Weights of a small transformer language model: no biases in attention or MLP, 5063 steps.
Each number is 50 + 12 x the weight over its row's rms, rounded and kept within 0 to 99. Layers, rows and columns count from 0. The size before them is the row's rms in percent of the matrix's.

# up: layer 6 MLP up, 704x256, rms 0.155, rows 627-635, columns 0-255
# down: layer 6 MLP down (transposed), 704x256, rms 0.149, rows 627-635, columns 0-255
# gate: layer 6 MLP gate, 704x256, rms 0.15, rows 628-636, columns 0-255
up627 096:41 45 47 46 49 51 49 63 48 49 48 63 47 55 51 41 50 52 52 72 55 49 48 72 44 69 55 56 29 47 87 47 56 59 56 69 40 46 55 46 71 46 64 39 41 46 49 68 59 51 49 26 50 70 72 37 57 38 40 43 43 44 64 51 64 41 30 64 55 74 44 22 68 53 53 55 34 42 49 71 58 60 41 57 52 41 47 56 43 59 43 64 33 62 43 60 43 46 56 34 44 38 32 47 61 62 42 53 38 52 56 49 56 55 53 33 62 35 42 39 28 45 56 60 31 74 78 55 42 50 56 47 43 65 56 52 54 25 37 51 64 61 41 57 35 60 64 37 45 54 40 46 57 46 53 26 46 53 22 65 53 67 54 60 23 44 24 46 61 40 48 50 41 45 48 50 53 48 47 49 36 44 41 44 50 63 44 37 87 38 32 42 45 67 42 38 27 28 49 53 59 71 48 31 29 28 56 49 51 60 57 44 62 59 58 43 68 37 32 35 44 27 62 54 66 43 66 48 66 55 53 32 25 39 50 58 35 53 48 59 50 55 55 54 52 50 50 65 25 51 61 74 49 28 55 60
down627 084:55 72 54 47 42 73 42 47 54 47 48 66 49 66 44 31 64 34 55 53 73 33 54 52 41 56 63 36 31 36 68 44 45 45 49 53 42 49 38 62 45 50 60 32 52 67 43 63 62 53 51 44 36 41 52 70 42 31 65 51 66 37 68 52 55 73 21 67 43 61 45 58 61 46 32 53 67 60 36 51 53 45 40 48 42 56 33 69 51 50 33 45 69 79 56 47 62 45 31 80 45 43 50 55 34 72 55 52 50 42 56 66 45 58 25 63 23 49 60 72 43 36 53 43 62 45 70 43 50 45 49 42 68 49 63 67 43 45 55 47 47 54 41 56 37 59 40 30 50 41 48 56 50 57 62 43 41 45 51 48 37 33 44 36 66 65 33 37 27 42 55 66 42 54 42 44 55 55 51 64 51 46 41 49 45 63 58 54 46 55 74 36 34 63 63 54 21 52 34 56 53 63 35 41 42 39 57 55 64 56 42 64 52 65 45 51 37 44 57 54 36 30 41 41 38 30 69 49 54 47 57 84 48 23 64 49 51 48 56 26 77 47 60 42 58 40 50 72 49 52 45 49 49 41 70 74
gate628 100:51 59 25 48 65 45 30 64 52 51 55 33 52 34 68 58 36 46 54 66 19 63 53 37 49 40 41 63 63 39 31 53 70 64 48 51 49 59 72 59 56 64 51 53 44 41 31 59 52 37 48 21 61 44 62 31 37 67 46 48 59 57 66 52 43 57 25 48 70 38 56 61 44 58 75 52 35 66 60 52 46 60 61 50 63 60 46 55 46 48 44 47 53 59 52 54 40 46 60 48 76 37 47 41 33 63 39 46 71 42 66 56 36 68 47 27 59 53 63 31 71 45 54 65 58 43 62 31 20 48 52 46 58 39 60 44 61 48 47 57 68 53 47 49 64 37 43 45 55 46 45 38 29 60 69 34 49 67 55 34 44 52 43 41 48 48 60 36 42 61 76 58 38 43 39 56 32 66 69 53 52 38 27 48 38 16 31 60 32 58 54 45 53 50 45 36 47 66 45 67 34 64 42 56 41 55 64 67 39 53 55 50 39 78 29 39 68 46 61 68 71 59 49 53 58 52 56 58 26 48 67 50 56 34 57 62 45 42 45 55 46 54 54 39 58 62 64 48 59 37 38 58 52 40 27 54
up628 105:56 66 59 45 60 33 51 45 59 42 36 56 37 36 36 32 72 42 50 55 45 51 35 62 52 54 57 50 38 48 47 42 37 29 72 80 65 53 42 60 42 49 41 39 72 78 36 43 58 55 74 70 41 47 50 59 58 40 52 41 50 49 50 50 23 40 66 29 46 56 47 44 68 43 39 49 68 39 30 32 35 55 61 62 28 37 56 57 60 44 67 46 48 42 46 36 60 50 50 55 62 57 63 42 64 33 51 43 38 58 62 60 41 39 44 73 50 52 43 67 41 55 55 34 62 68 31 36 60 47 32 49 56 69 28 51 48 46 27 34 48 50 52 50 69 45 74 37 49 44 46 58 55 46 54 56 47 63 60 69 56 30 58 57 56 57 45 51 55 44 50 53 55 27 57 34 34 49 14 40 52 64 68 62 28 76 56 26 56 33 52 72 51 41 26 73 52 53 57 41 42 40 57 43 46 53 42 45 57 46 51 55 48 51 63 51 67 39 65 37 26 50 49 55 24 53 54 48 52 59 49 40 49 14 45 24 62 50 57 39 57 61 41 67 56 52 46 54 50 58 35 43 64 38 60 57
down628 109:25 22 43 45 65 44 61 56 71 67 55 71 60 42 54 30 50 56 56 53 63 48 55 35 39 48 60 33 52 54 70 38 38 41 73 32 50 58 63 46 58 58 66 42 65 67 49 41 57 51 43 51 31 43 27 64 54 47 69 39 47 52 57 52 49 41 49 56 44 58 44 56 32 28 57 66 76 33 33 31 51 29 45 72 46 51 40 34 65 49 64 47 43 48 27 34 44 67 45 58 40 71 48 64 32 41 66 55 49 63 56 20 36 41 63 39 39 35 48 58 36 40 44 56 64 52 49 55 56 31 54 48 48 49 42 52 44 53 55 40 16 57 66 35 60 60 64 49 55 66 44 45 55 21 52 58 61 41 56 48 48 62 66 38 35 43 38 33 58 43 56 65 57 50 56 26 52 42 46 72 56 38 43 48 43 55 47 39 58 46 46 65 60 34 42 64 63 46 72 35 55 48 47 37 49 58 37 36 21 37 64 57 54 59 44 44 46 46 58 24 55 42 47 31 30 60 48 46 46 56 24 60 51 54 50 48 55 19 42 59 53 56 30 85 49 42 43 44 47 53 55 41 41 45 53 45
gate629 107:70 61 46 62 51 43 64 56 35 47 67 55 62 75 54 67 56 68 72 22 64 59 48 55 55 42 57 51 53 42 37 33 35 36 59 39 52 45 51 55 36 40 44 53 55 30 53 61 51 31 46 31 50 42 51 39 76 35 58 33 25 51 37 41 42 56 45 69 49 50 44 39 59 50 61 30 50 41 49 34 62 39 52 38 39 60 32 38 62 51 66 47 42 56 41 63 31 34 68 60 69 45 43 59 49 29 66 38 45 33 54 45 54 58 60 44 39 32 82 58 46 28 57 51 62 60 45 51 65 51 54 64 65 53 67 70 60 53 61 58 42 33 41 57 40 51 42 43 29 41 42 55 45 59 75 51 55 37 48 70 34 51 38 53 52 82 58 42 59 41 50 55 77 54 57 31 57 30 39 45 51 43 60 58 66 61 55 53 62 74 49 47 61 54 55 49 40 50 39 51 54 43 74 54 48 37 55 58 58 43 64 59 47 36 54 06 41 69 42 72 41 36 44 70 59 37 39 58 59 57 48 32 38 38 60 43 36 70 61 62 48 68 55 58 44 57 38 60 41 52 35 43 49 52 65 56
up629 100:55 45 61 59 13 73 53 44 33 51 56 59 42 57 52 49 33 52 47 54 36 62 61 79 37 59 47 63 66 42 67 26 26 23 69 40 50 48 61 61 57 49 53 65 60 49 48 60 62 55 57 34 45 54 54 62 69 59 32 45 48 27 51 46 24 56 44 56 36 58 51 42 50 51 57 76 38 33 43 43 53 86 62 36 57 45 37 58 52 40 68 55 68 71 51 34 43 50 65 49 45 67 46 22 41 54 56 59 40 55 48 59 57 48 56 42 46 36 49 62 48 57 46 56 67 31 52 51 52 58 55 33 52 51 49 57 51 46 35 49 32 47 41 60 51 30 43 45 42 37 65 43 35 51 39 41 47 57 51 40 51 65 62 46 53 44 41 49 66 56 39 43 38 43 59 39 61 45 44 25 51 48 43 36 57 49 46 50 86 57 51 44 65 40 40 43 51 29 50 27 49 38 49 32 40 60 67 51 50 42 69 49 55 33 65 45 48 51 56 57 34 45 32 60 61 36 40 59 38 71 33 51 44 77 41 27 68 61 78 51 56 31 53 52 43 56 55 18 44 53 71 61 38 61 71 49
down629 098:69 38 68 47 54 45 51 44 59 58 40 54 66 48 34 42 45 50 62 65 46 67 61 50 49 47 58 32 32 46 59 62 66 48 59 64 50 40 60 53 46 52 63 65 34 25 40 47 36 42 68 39 46 54 52 49 45 69 43 54 48 60 56 38 47 39 53 56 61 49 31 56 64 28 55 58 44 72 40 41 44 63 52 39 46 36 49 48 46 35 35 24 28 62 52 52 57 55 55 29 63 66 74 46 57 48 57 30 45 63 40 51 51 60 50 71 55 48 10 62 55 46 64 44 53 53 43 56 45 49 35 45 48 54 55 28 49 62 44 41 55 41 47 31 60 48 57 40 56 52 61 41 53 58 36 54 47 61 71 57 61 41 55 41 34 44 51 51 62 45 31 57 49 72 30 52 62 41 48 67 48 54 37 56 43 45 54 47 58 45 61 48 58 43 79 62 56 66 49 32 47 49 19 56 64 55 50 73 39 49 46 39 41 37 50 49 48 55 53 31 54 32 48 35 45 79 65 36 39 15 49 37 47 52 42 42 12 28 67 47 48 37 50 49 41 64 41 60 42 61 16 40 08 49 67 59
gate630 102:31 50 44 59 35 53 53 34 54 39 45 54 60 41 65 47 44 37 67 76 46 29 50 45 49 58 47 33 68 32 58 49 58 47 45 24 50 58 56 67 39 60 43 89 53 49 54 54 51 68 85 40 41 51 44 61 31 66 58 27 41 50 64 41 47 48 57 59 42 54 46 30 46 56 62 41 46 55 57 52 55 26 40 53 47 40 54 62 74 29 50 45 63 60 44 27 52 48 50 36 47 44 49 75 58 49 48 52 56 40 39 32 56 51 58 60 51 69 41 59 45 46 41 34 55 40 53 59 46 43 33 53 45 41 53 27 58 45 37 33 60 41 52 38 60 43 49 50 53 47 55 67 46 66 52 59 58 53 24 50 42 53 49 50 36 45 50 36 63 61 56 60 44 49 47 42 51 71 68 63 76 57 56 51 33 35 73 27 53 40 48 52 56 33 54 62 38 31 64 34 65 51 37 55 69 58 34 38 64 88 43 75 54 54 58 72 37 61 53 72 54 25 63 43 50 55 71 63 47 46 62 48 44 48 52 54 47 25 42 50 79 78 51 48 53 37 36 54 58 37 45 43 48 70 39 50
up630 101:70 60 52 59 77 39 62 52 57 67 32 52 75 35 35 45 31 53 56 38 42 41 50 68 40 64 57 44 36 59 57 44 44 52 61 43 55 39 49 48 65 59 41 31 78 67 48 46 27 73 63 55 34 52 46 42 60 59 56 50 53 41 59 41 72 45 42 30 55 44 39 38 66 59 66 44 54 69 50 41 70 31 72 50 43 45 79 42 43 40 51 53 37 66 54 44 59 43 55 52 52 37 61 49 45 42 46 78 66 60 39 64 54 35 35 44 45 64 47 29 58 62 56 31 44 49 46 45 49 50 65 40 24 42 58 56 54 41 42 41 18 64 40 64 53 51 39 43 39 58 57 29 51 51 45 42 56 63 47 49 60 31 31 33 62 49 40 77 42 33 41 38 51 41 58 43 42 57 32 51 50 51 51 64 42 56 45 50 21 59 56 76 37 68 73 51 51 34 43 50 43 68 52 54 24 66 49 55 57 38 69 49 46 67 56 64 56 58 75 35 57 35 50 52 56 50 59 63 71 60 39 54 44 57 59 46 53 42 57 20 47 64 58 56 44 72 67 46 45 62 47 49 56 66 35 62
down630 102:68 68 79 48 64 63 52 60 54 59 42 54 55 48 42 49 56 60 47 56 49 49 08 40 38 44 43 44 38 59 44 38 50 56 55 62 72 54 53 38 58 54 65 81 39 64 37 63 48 64 48 49 66 42 35 74 56 55 85 34 51 35 56 59 36 31 27 40 36 37 46 64 64 68 46 35 63 56 62 29 33 37 44 59 69 42 60 30 73 56 47 38 39 49 32 56 55 47 45 41 54 53 53 36 60 55 59 48 52 42 52 49 42 42 51 32 40 54 58 45 61 47 54 50 49 53 41 56 68 37 40 70 41 53 67 62 54 48 52 58 53 43 22 41 72 44 32 38 48 44 61 34 47 70 59 45 61 71 48 65 56 32 37 46 39 38 44 33 77 61 41 44 45 57 42 71 45 58 38 61 44 58 60 38 57 34 56 36 77 75 38 39 67 42 58 63 45 44 40 55 54 28 29 51 59 45 46 41 32 55 58 50 57 66 36 42 42 68 47 41 54 52 54 41 43 35 44 50 65 39 55 75 23 57 39 57 35 65 39 48 54 57 44 60 64 48 41 42 46 52 48 67 55 32 59 38
gate631 106:48 65 57 41 50 52 66 46 37 67 58 66 48 43 56 43 43 48 72 45 53 47 67 85 50 42 43 38 34 72 62 52 19 69 44 64 68 50 42 32 54 57 55 42 54 42 58 51 43 37 54 45 52 45 61 63 61 55 58 55 60 68 46 64 63 37 62 71 59 65 50 54 66 19 63 76 73 50 58 53 41 53 36 39 41 55 33 46 61 69 70 70 58 55 67 63 54 58 60 50 50 61 28 42 44 69 40 38 68 49 66 58 39 47 53 72 45 77 61 44 47 52 43 49 26 40 30 47 54 70 73 28 52 42 33 38 44 33 39 43 60 55 46 67 63 47 63 47 40 64 64 70 50 59 48 54 49 53 68 28 52 42 45 49 61 43 74 68 30 61 39 71 53 57 53 40 50 46 60 37 60 23 46 55 61 37 49 51 48 63 49 60 56 46 48 56 48 28 47 58 44 65 53 70 52 37 61 39 39 56 59 32 52 64 56 58 48 37 55 51 58 58 61 56 46 73 43 45 46 55 61 51 58 41 50 54 46 51 62 48 43 70 46 73 85 59 41 44 38 65 36 41 54 52 56 65
up631 099:66 56 55 49 52 54 29 42 58 57 73 47 58 71 52 44 48 24 89 48 66 68 39 73 59 42 43 37 57 51 46 42 40 40 66 65 46 36 61 51 46 74 49 60 54 66 41 41 45 43 20 52 44 54 51 49 57 42 51 47 36 63 36 40 52 40 64 49 62 55 52 47 41 62 69 65 59 34 55 59 33 48 51 44 31 40 10 43 51 63 81 67 51 54 34 50 45 33 67 61 68 56 41 50 52 62 59 47 52 49 44 66 46 50 60 69 36 44 59 39 49 60 49 50 17 44 20 40 38 72 48 42 74 43 39 65 41 40 55 54 59 50 44 46 45 58 58 47 43 45 77 56 53 30 45 46 37 43 88 44 69 48 39 47 57 32 47 35 53 48 60 50 43 27 57 52 36 41 59 47 39 44 39 62 80 46 57 41 54 43 34 42 58 52 58 48 52 42 42 62 59 57 38 75 37 29 68 38 61 68 50 44 41 50 49 47 32 47 42 45 46 51 61 38 45 48 55 49 55 76 57 54 31 45 58 46 55 56 57 45 45 49 49 65 60 83 51 50 56 50 44 66 59 63 55 46
down631 109:59 38 55 54 78 48 50 42 44 62 46 56 53 66 39 59 34 41 57 52 54 50 45 20 43 53 81 25 28 54 69 56 82 37 42 36 71 65 47 41 32 46 31 37 69 54 46 42 66 66 55 61 52 55 50 60 60 49 55 58 33 42 35 54 52 47 43 60 58 40 51 63 75 59 39 37 54 42 34 39 58 35 56 54 43 52 75 61 48 52 43 33 55 40 66 53 41 28 52 41 28 48 71 63 60 56 53 50 45 47 39 30 59 35 56 62 54 62 39 58 50 32 65 62 57 58 59 62 48 55 46 57 52 60 47 39 32 50 36 38 59 38 44 47 46 30 45 63 53 35 47 74 37 57 49 59 29 56 26 76 35 29 54 29 49 49 53 47 50 56 21 64 42 66 28 76 60 44 53 58 58 42 47 65 35 52 56 38 71 60 60 43 55 42 60 58 45 54 62 53 47 48 47 45 53 45 31 53 50 49 59 75 44 50 71 45 49 61 62 45 37 67 32 39 59 58 60 50 49 57 35 42 41 76 48 63 48 40 65 45 45 51 46 41 13 57 53 50 35 53 40 40 57 24 58 49
gate632 112:67 38 71 65 61 57 59 53 37 37 39 44 38 40 63 40 38 55 63 39 66 50 43 47 44 49 33 41 46 45 58 42 60 56 61 21 63 63 54 49 28 47 44 40 38 47 43 27 56 43 52 36 54 64 37 23 63 46 32 66 48 57 43 44 45 63 66 50 56 40 64 55 60 59 57 53 57 46 53 67 58 38 34 52 51 40 55 27 44 51 51 58 64 66 48 24 49 43 37 29 53 48 38 30 52 58 45 42 61 41 55 46 31 50 30 25 38 49 65 57 48 22 39 31 42 58 44 28 39 59 48 74 64 34 47 50 76 60 49 25 53 67 60 64 64 42 61 40 48 26 47 38 39 61 54 64 57 52 69 44 29 26 65 62 72 51 30 40 51 65 57 35 48 61 46 58 39 30 44 37 37 39 53 54 62 42 52 63 57 51 28 58 37 48 51 50 72 55 44 70 52 43 63 57 64 64 34 61 40 48 60 50 56 55 74 55 56 58 51 42 54 75 63 44 45 31 52 39 44 55 24 33 67 58 42 49 39 70 38 51 39 59 45 68 50 31 53 46 50 46 36 39 35 64 45 48
up632 100:56 35 45 54 51 22 59 44 63 42 75 55 37 61 24 39 61 72 31 75 51 57 62 53 54 46 58 63 67 45 34 59 59 52 35 38 72 72 39 62 54 57 51 54 55 35 43 38 58 49 48 57 56 36 44 70 68 61 50 63 65 68 50 34 70 50 67 44 49 41 37 72 46 33 44 42 40 50 29 61 42 46 60 50 36 49 41 37 32 61 36 51 38 40 53 48 50 71 52 68 39 33 34 54 41 43 58 56 47 42 55 52 66 48 63 68 54 68 29 40 55 42 53 59 37 38 34 70 49 46 39 42 56 57 58 45 69 40 50 60 39 34 64 40 26 55 36 30 40 56 20 54 61 37 23 59 43 56 35 51 74 55 49 32 43 70 44 70 68 38 50 35 36 33 51 56 51 68 41 34 57 70 46 67 51 40 49 29 56 50 70 57 68 57 49 60 37 50 49 45 47 59 50 49 36 44 71 53 54 56 63 35 76 45 46 65 49 38 45 41 42 47 50 58 64 43 52 49 60 60 49 60 40 63 40 63 73 40 54 59 54 52 56 28 61 48 55 58 69 65 55 48 63 27 61 46
down632 103:36 51 55 66 55 59 69 53 96 43 67 43 33 48 22 54 37 51 51 36 46 55 66 51 58 46 53 43 79 33 41 28 44 62 38 41 67 45 36 56 40 36 32 51 70 25 43 50 33 47 61 60 62 46 45 39 41 45 48 49 58 30 32 55 33 43 40 61 56 83 64 45 53 42 52 42 57 36 54 36 31 41 59 51 67 47 76 65 46 28 63 53 37 46 63 54 34 75 44 60 51 67 48 45 39 45 58 44 45 40 54 62 29 45 22 54 52 51 36 40 37 41 30 36 38 61 40 39 51 58 39 52 49 67 43 42 29 29 66 33 17 48 73 52 37 49 44 33 64 47 46 61 51 39 32 43 40 43 37 58 42 58 52 35 43 23 58 46 57 63 60 30 29 44 53 67 35 68 43 53 48 39 64 51 53 48 50 39 60 66 66 52 57 47 62 42 42 52 55 64 51 55 54 48 50 45 66 45 51 51 35 49 59 45 34 61 50 65 30 52 44 48 46 52 44 43 59 62 52 41 41 49 70 48 54 49 44 71 44 64 45 71 37 38 47 52 37 55 38 41 50 39 38 57 66 56
gate633 101:15 61 52 63 55 57 41 80 62 27 39 47 67 48 59 34 61 49 42 49 54 50 56 37 33 51 30 45 53 46 52 60 42 53 37 48 45 60 41 46 46 49 50 54 26 60 32 31 58 42 50 41 54 46 55 64 54 53 73 46 62 32 68 51 41 54 53 48 63 56 47 68 72 48 64 51 50 49 57 41 37 53 54 62 63 47 40 66 64 26 41 48 43 65 38 55 55 60 48 37 66 61 51 46 38 51 49 52 65 48 53 56 39 59 49 36 58 58 58 60 43 58 51 60 74 31 49 49 39 44 65 64 70 61 69 14 51 40 51 44 24 43 69 54 37 48 33 52 42 62 60 46 42 38 84 51 40 71 66 35 64 44 56 46 36 65 48 53 43 34 60 64 56 37 50 50 54 40 47 62 56 37 45 48 65 32 29 49 37 29 43 49 37 54 65 38 40 50 24 47 66 59 53 40 48 43 45 43 60 64 42 52 60 51 58 47 36 56 30 52 46 54 61 29 38 24 32 40 44 50 50 74 67 28 71 63 52 46 38 47 48 60 39 51 32 45 55 62 70 52 60 57 19 58 19 39
up633 099:62 43 72 32 63 63 43 62 32 48 36 45 48 59 46 69 53 27 46 46 51 35 55 47 30 50 44 49 33 65 53 60 54 47 60 43 63 45 49 49 37 51 70 42 51 54 44 58 36 61 49 45 49 61 58 46 46 23 34 42 39 45 55 33 36 55 42 53 27 67 53 51 53 54 24 52 29 55 51 48 58 60 54 39 46 37 50 47 36 68 47 38 56 35 48 44 45 24 66 34 46 48 50 20 58 47 43 54 50 65 52 69 43 28 62 60 45 54 54 72 59 54 44 69 45 36 33 49 43 50 36 44 57 47 55 62 38 56 53 39 60 54 09 76 45 50 64 49 60 53 38 62 55 52 17 73 38 31 31 65 65 43 50 62 55 45 41 38 57 29 44 46 61 61 53 54 52 38 46 33 32 54 47 45 46 65 51 47 41 55 64 61 47 45 47 53 56 62 58 45 28 27 66 72 75 64 79 44 32 38 29 39 55 51 52 53 47 51 47 36 61 46 57 53 65 72 50 46 64 52 51 67 39 82 38 47 30 42 69 60 72 58 67 43 32 50 46 39 45 50 61 56 48 39 63 64
down633 098:47 40 44 32 54 33 46 54 47 51 56 86 49 38 32 58 69 36 60 42 36 45 85 64 57 27 51 68 34 29 49 50 36 49 59 44 45 34 85 59 71 77 47 53 50 46 51 51 45 43 49 50 42 59 44 39 47 58 52 50 23 64 54 61 44 42 32 60 55 66 61 41 37 62 62 60 56 58 53 45 53 48 44 71 50 61 79 52 68 75 34 28 66 61 61 43 73 31 51 51 51 56 59 65 51 56 47 59 48 58 66 66 56 31 35 61 36 63 47 33 55 66 47 59 63 59 55 40 56 32 40 51 45 62 68 56 24 47 47 62 42 56 45 46 54 55 48 30 65 42 33 52 50 53 37 56 49 61 60 49 60 58 62 58 58 57 57 34 32 50 47 49 34 49 56 75 50 70 37 49 59 63 49 61 39 64 41 47 42 51 54 27 43 52 46 66 38 55 36 56 60 31 46 47 75 39 81 38 41 25 67 35 45 61 56 49 63 46 57 44 45 43 44 33 56 62 47 43 52 48 40 37 29 42 48 53 40 55 62 50 51 26 46 36 61 63 36 30 58 58 40 46 49 59 51 61
gate634 089:45 41 37 54 47 52 66 66 41 36 52 38 46 41 51 46 33 61 50 63 42 42 68 49 48 49 53 31 52 44 59 34 54 46 24 43 52 50 47 61 70 30 42 51 58 57 25 49 72 56 58 44 49 49 18 40 53 71 31 67 52 57 57 52 68 58 53 55 65 34 47 30 46 55 56 51 68 52 70 63 59 40 48 34 59 43 43 72 45 56 37 54 45 50 58 47 73 54 67 35 47 54 38 68 47 51 63 35 54 55 62 27 68 43 60 63 66 56 57 51 38 48 55 24 30 48 61 39 44 56 62 53 41 49 39 35 47 54 39 56 56 65 63 55 26 66 43 55 47 39 62 59 49 65 45 36 46 57 48 52 40 43 51 62 32 30 39 36 44 44 44 64 43 52 35 43 31 53 59 35 35 42 61 41 34 45 51 39 69 44 31 50 42 56 51 37 58 56 60 54 11 53 16 44 57 59 59 50 72 37 55 78 58 57 40 48 58 30 41 43 52 68 27 43 48 57 64 80 57 49 37 46 50 29 41 68 53 44 50 69 42 46 50 28 37 60 30 50 38 25 59 60 30 49 62 44
up634 093:56 38 51 46 24 55 40 76 41 41 35 32 58 62 56 68 61 37 40 36 43 39 42 80 67 49 60 49 45 54 40 34 28 44 76 31 39 47 34 35 56 37 54 29 52 41 51 54 46 69 58 53 49 67 43 43 38 47 51 38 61 57 32 32 69 26 56 49 41 67 50 55 35 35 34 37 52 49 59 58 63 55 33 31 55 53 54 40 52 35 47 55 54 50 32 33 50 60 54 39 55 60 66 42 62 47 63 54 64 42 60 41 38 54 58 53 30 43 60 55 60 71 51 73 47 70 32 36 26 56 54 40 53 53 40 54 26 55 28 51 58 60 18 62 61 39 56 40 49 37 33 42 61 71 32 56 50 61 31 58 54 52 43 49 29 57 44 58 50 40 23 45 44 79 60 66 60 49 54 63 39 55 66 51 63 49 59 65 40 47 34 49 56 60 65 58 37 33 31 69 55 78 56 43 50 30 44 62 42 42 53 69 63 45 32 51 62 60 46 34 40 26 55 63 60 51 43 49 62 54 51 43 66 49 34 63 37 54 57 51 41 44 62 62 55 36 49 44 48 49 52 59 43 69 44 57
down634 079:38 41 43 44 45 45 33 52 60 52 50 44 59 56 50 56 60 36 56 51 72 69 64 37 63 65 50 62 43 56 35 73 50 54 61 76 53 50 65 72 44 64 41 45 46 56 46 39 52 60 36 65 43 58 53 62 23 31 53 57 37 50 52 55 53 59 51 55 34 37 52 59 59 54 43 48 46 61 35 44 45 51 54 60 54 59 63 50 72 45 63 72 58 48 72 61 84 59 25 79 52 55 54 47 29 40 63 39 57 40 51 56 64 48 75 39 48 40 34 63 63 45 52 58 54 38 53 44 52 81 39 60 59 54 86 69 44 43 48 60 67 18 55 48 48 58 56 28 60 54 64 76 54 49 68 48 58 48 74 39 69 45 66 59 61 43 52 45 50 59 61 51 83 51 66 39 40 63 69 55 47 70 70 52 49 44 60 56 36 58 28 50 34 39 64 57 58 54 47 55 47 46 62 57 40 61 49 28 55 61 49 36 56 53 63 50 38 39 65 54 56 61 58 59 64 40 50 28 54 58 42 35 34 62 47 50 30 64 46 47 48 51 83 56 47 47 43 63 46 50 24 46 62 45 50 46
gate635 086:42 49 35 50 54 68 52 14 49 55 73 52 70 56 40 37 44 59 46 52 17 27 56 62 70 29 67 45 34 19 41 45 32 52 55 46 68 48 67 61 71 49 40 48 53 47 55 55 39 41 47 34 30 66 46 48 36 59 66 60 41 29 38 45 49 52 47 46 70 73 31 56 48 40 64 64 40 43 17 52 43 52 72 53 69 45 43 45 43 44 55 59 48 76 64 64 62 69 32 51 45 66 52 57 55 76 59 55 49 37 56 50 54 33 72 33 40 48 47 34 58 56 61 32 59 74 54 62 53 57 57 34 37 44 50 52 53 63 56 55 50 55 67 35 58 43 49 70 61 40 45 55 38 45 53 58 55 77 48 37 26 47 43 41 49 60 79 63 39 46 75 35 51 41 43 51 45 70 65 48 51 72 55 62 40 54 48 35 37 54 61 56 36 50 25 51 53 63 55 58 53 49 41 41 59 43 52 49 49 32 41 44 57 40 58 66 51 49 48 17 51 49 64 43 57 49 61 45 53 59 66 45 39 51 36 63 36 58 41 39 51 55 43 73 51 45 38 43 46 68 46 45 53 56 51 43
up635 094:44 62 59 60 88 56 65 15 31 58 58 44 31 47 63 54 51 54 34 47 35 60 40 62 41 56 37 27 49 45 57 21 47 93 30 44 42 48 54 46 30 55 69 55 43 67 37 49 57 49 41 72 61 27 45 48 52 57 50 39 45 50 54 36 48 51 50 62 16 37 71 68 40 47 37 51 50 63 51 59 40 52 60 42 52 45 57 43 64 43 44 80 41 45 45 50 58 51 52 57 60 66 52 50 52 57 22 57 46 26 56 59 62 43 70 36 62 58 46 38 38 58 56 34 50 68 61 59 41 51 21 49 43 79 67 48 63 64 46 42 57 54 43 55 47 56 28 43 61 57 42 54 48 52 64 47 54 49 60 51 36 56 39 50 56 49 55 60 45 47 26 52 60 39 51 56 48 54 38 42 69 47 68 42 47 41 59 44 59 49 37 48 30 54 40 24 51 56 40 60 47 43 53 60 51 58 27 57 49 51 46 31 49 35 71 32 58 32 39 49 42 74 63 53 47 37 66 54 36 42 20 54 66 48 51 51 44 37 42 51 52 39 34 56 42 60 37 35 47 41 28 57 48 34 50 35
down635 075:47 55 63 49 75 50 53 57 47 40 46 58 41 47 48 35 37 43 77 44 40 41 71 37 54 39 43 41 64 76 43 48 32 38 65 59 58 44 42 60 44 54 60 55 61 43 37 52 62 79 27 44 47 31 45 56 45 54 53 48 53 41 46 56 64 55 32 68 73 36 36 55 61 40 58 55 72 64 47 51 54 32 59 67 57 54 44 46 47 74 51 59 58 38 45 47 27 53 29 97 51 71 55 63 49 60 51 62 48 44 50 40 54 49 53 37 54 29 44 64 58 45 40 49 50 36 53 53 57 35 20 51 72 63 71 58 57 32 59 59 28 35 61 60 67 55 45 59 30 46 71 61 44 49 65 66 30 54 48 24 45 48 32 54 55 47 33 52 63 57 44 43 49 48 46 39 58 53 50 59 38 36 53 49 28 38 68 44 53 46 50 66 31 36 65 41 42 55 70 69 43 63 58 40 56 68 51 38 41 49 60 54 44 66 56 49 58 38 65 52 64 59 57 37 39 42 48 49 42 40 48 49 69 59 40 35 67 57 70 56 74 31 59 45 42 34 34 59 41 26 62 40 53 64 38 46
gate636 103:52 69 63 71 32 54 42 49 63 76 48 44 68 69 47 53 40 66 63 54 49 28 36 43 59 55 41 37 50 40 43 50 53 36 28 59 55 56 43 65 44 52 69 48 67 33 80 69 38 78 45 43 51 61 49 51 62 53 49 47 43 46 41 47 48 47 45 60 53 38 51 36 58 35 36 29 38 69 41 47 50 59 46 49 53 73 52 58 50 35 52 47 73 56 50 36 48 42 63 30 45 63 49 48 59 37 59 45 41 61 68 51 64 40 64 34 44 37 37 37 75 63 57 45 51 60 50 64 53 46 68 61 37 32 47 49 53 55 46 48 58 44 60 51 51 63 37 58 65 46 59 45 56 56 38 49 71 45 58 24 60 75 54 34 47 39 51 60 60 34 51 46 35 70 23 32 45 63 42 32 69 76 45 52 17 27 39 44 50 53 66 36 46 50 54 25 41 39 32 63 69 53 58 70 49 85 29 51 63 41 59 42 60 52 54 63 45 54 52 47 36 27 52 54 52 56 31 45 58 40 50 33 45 42 48 56 70 47 35 61 36 49 51 39 51 37 41 56 48 51 69 65 67 45 59 45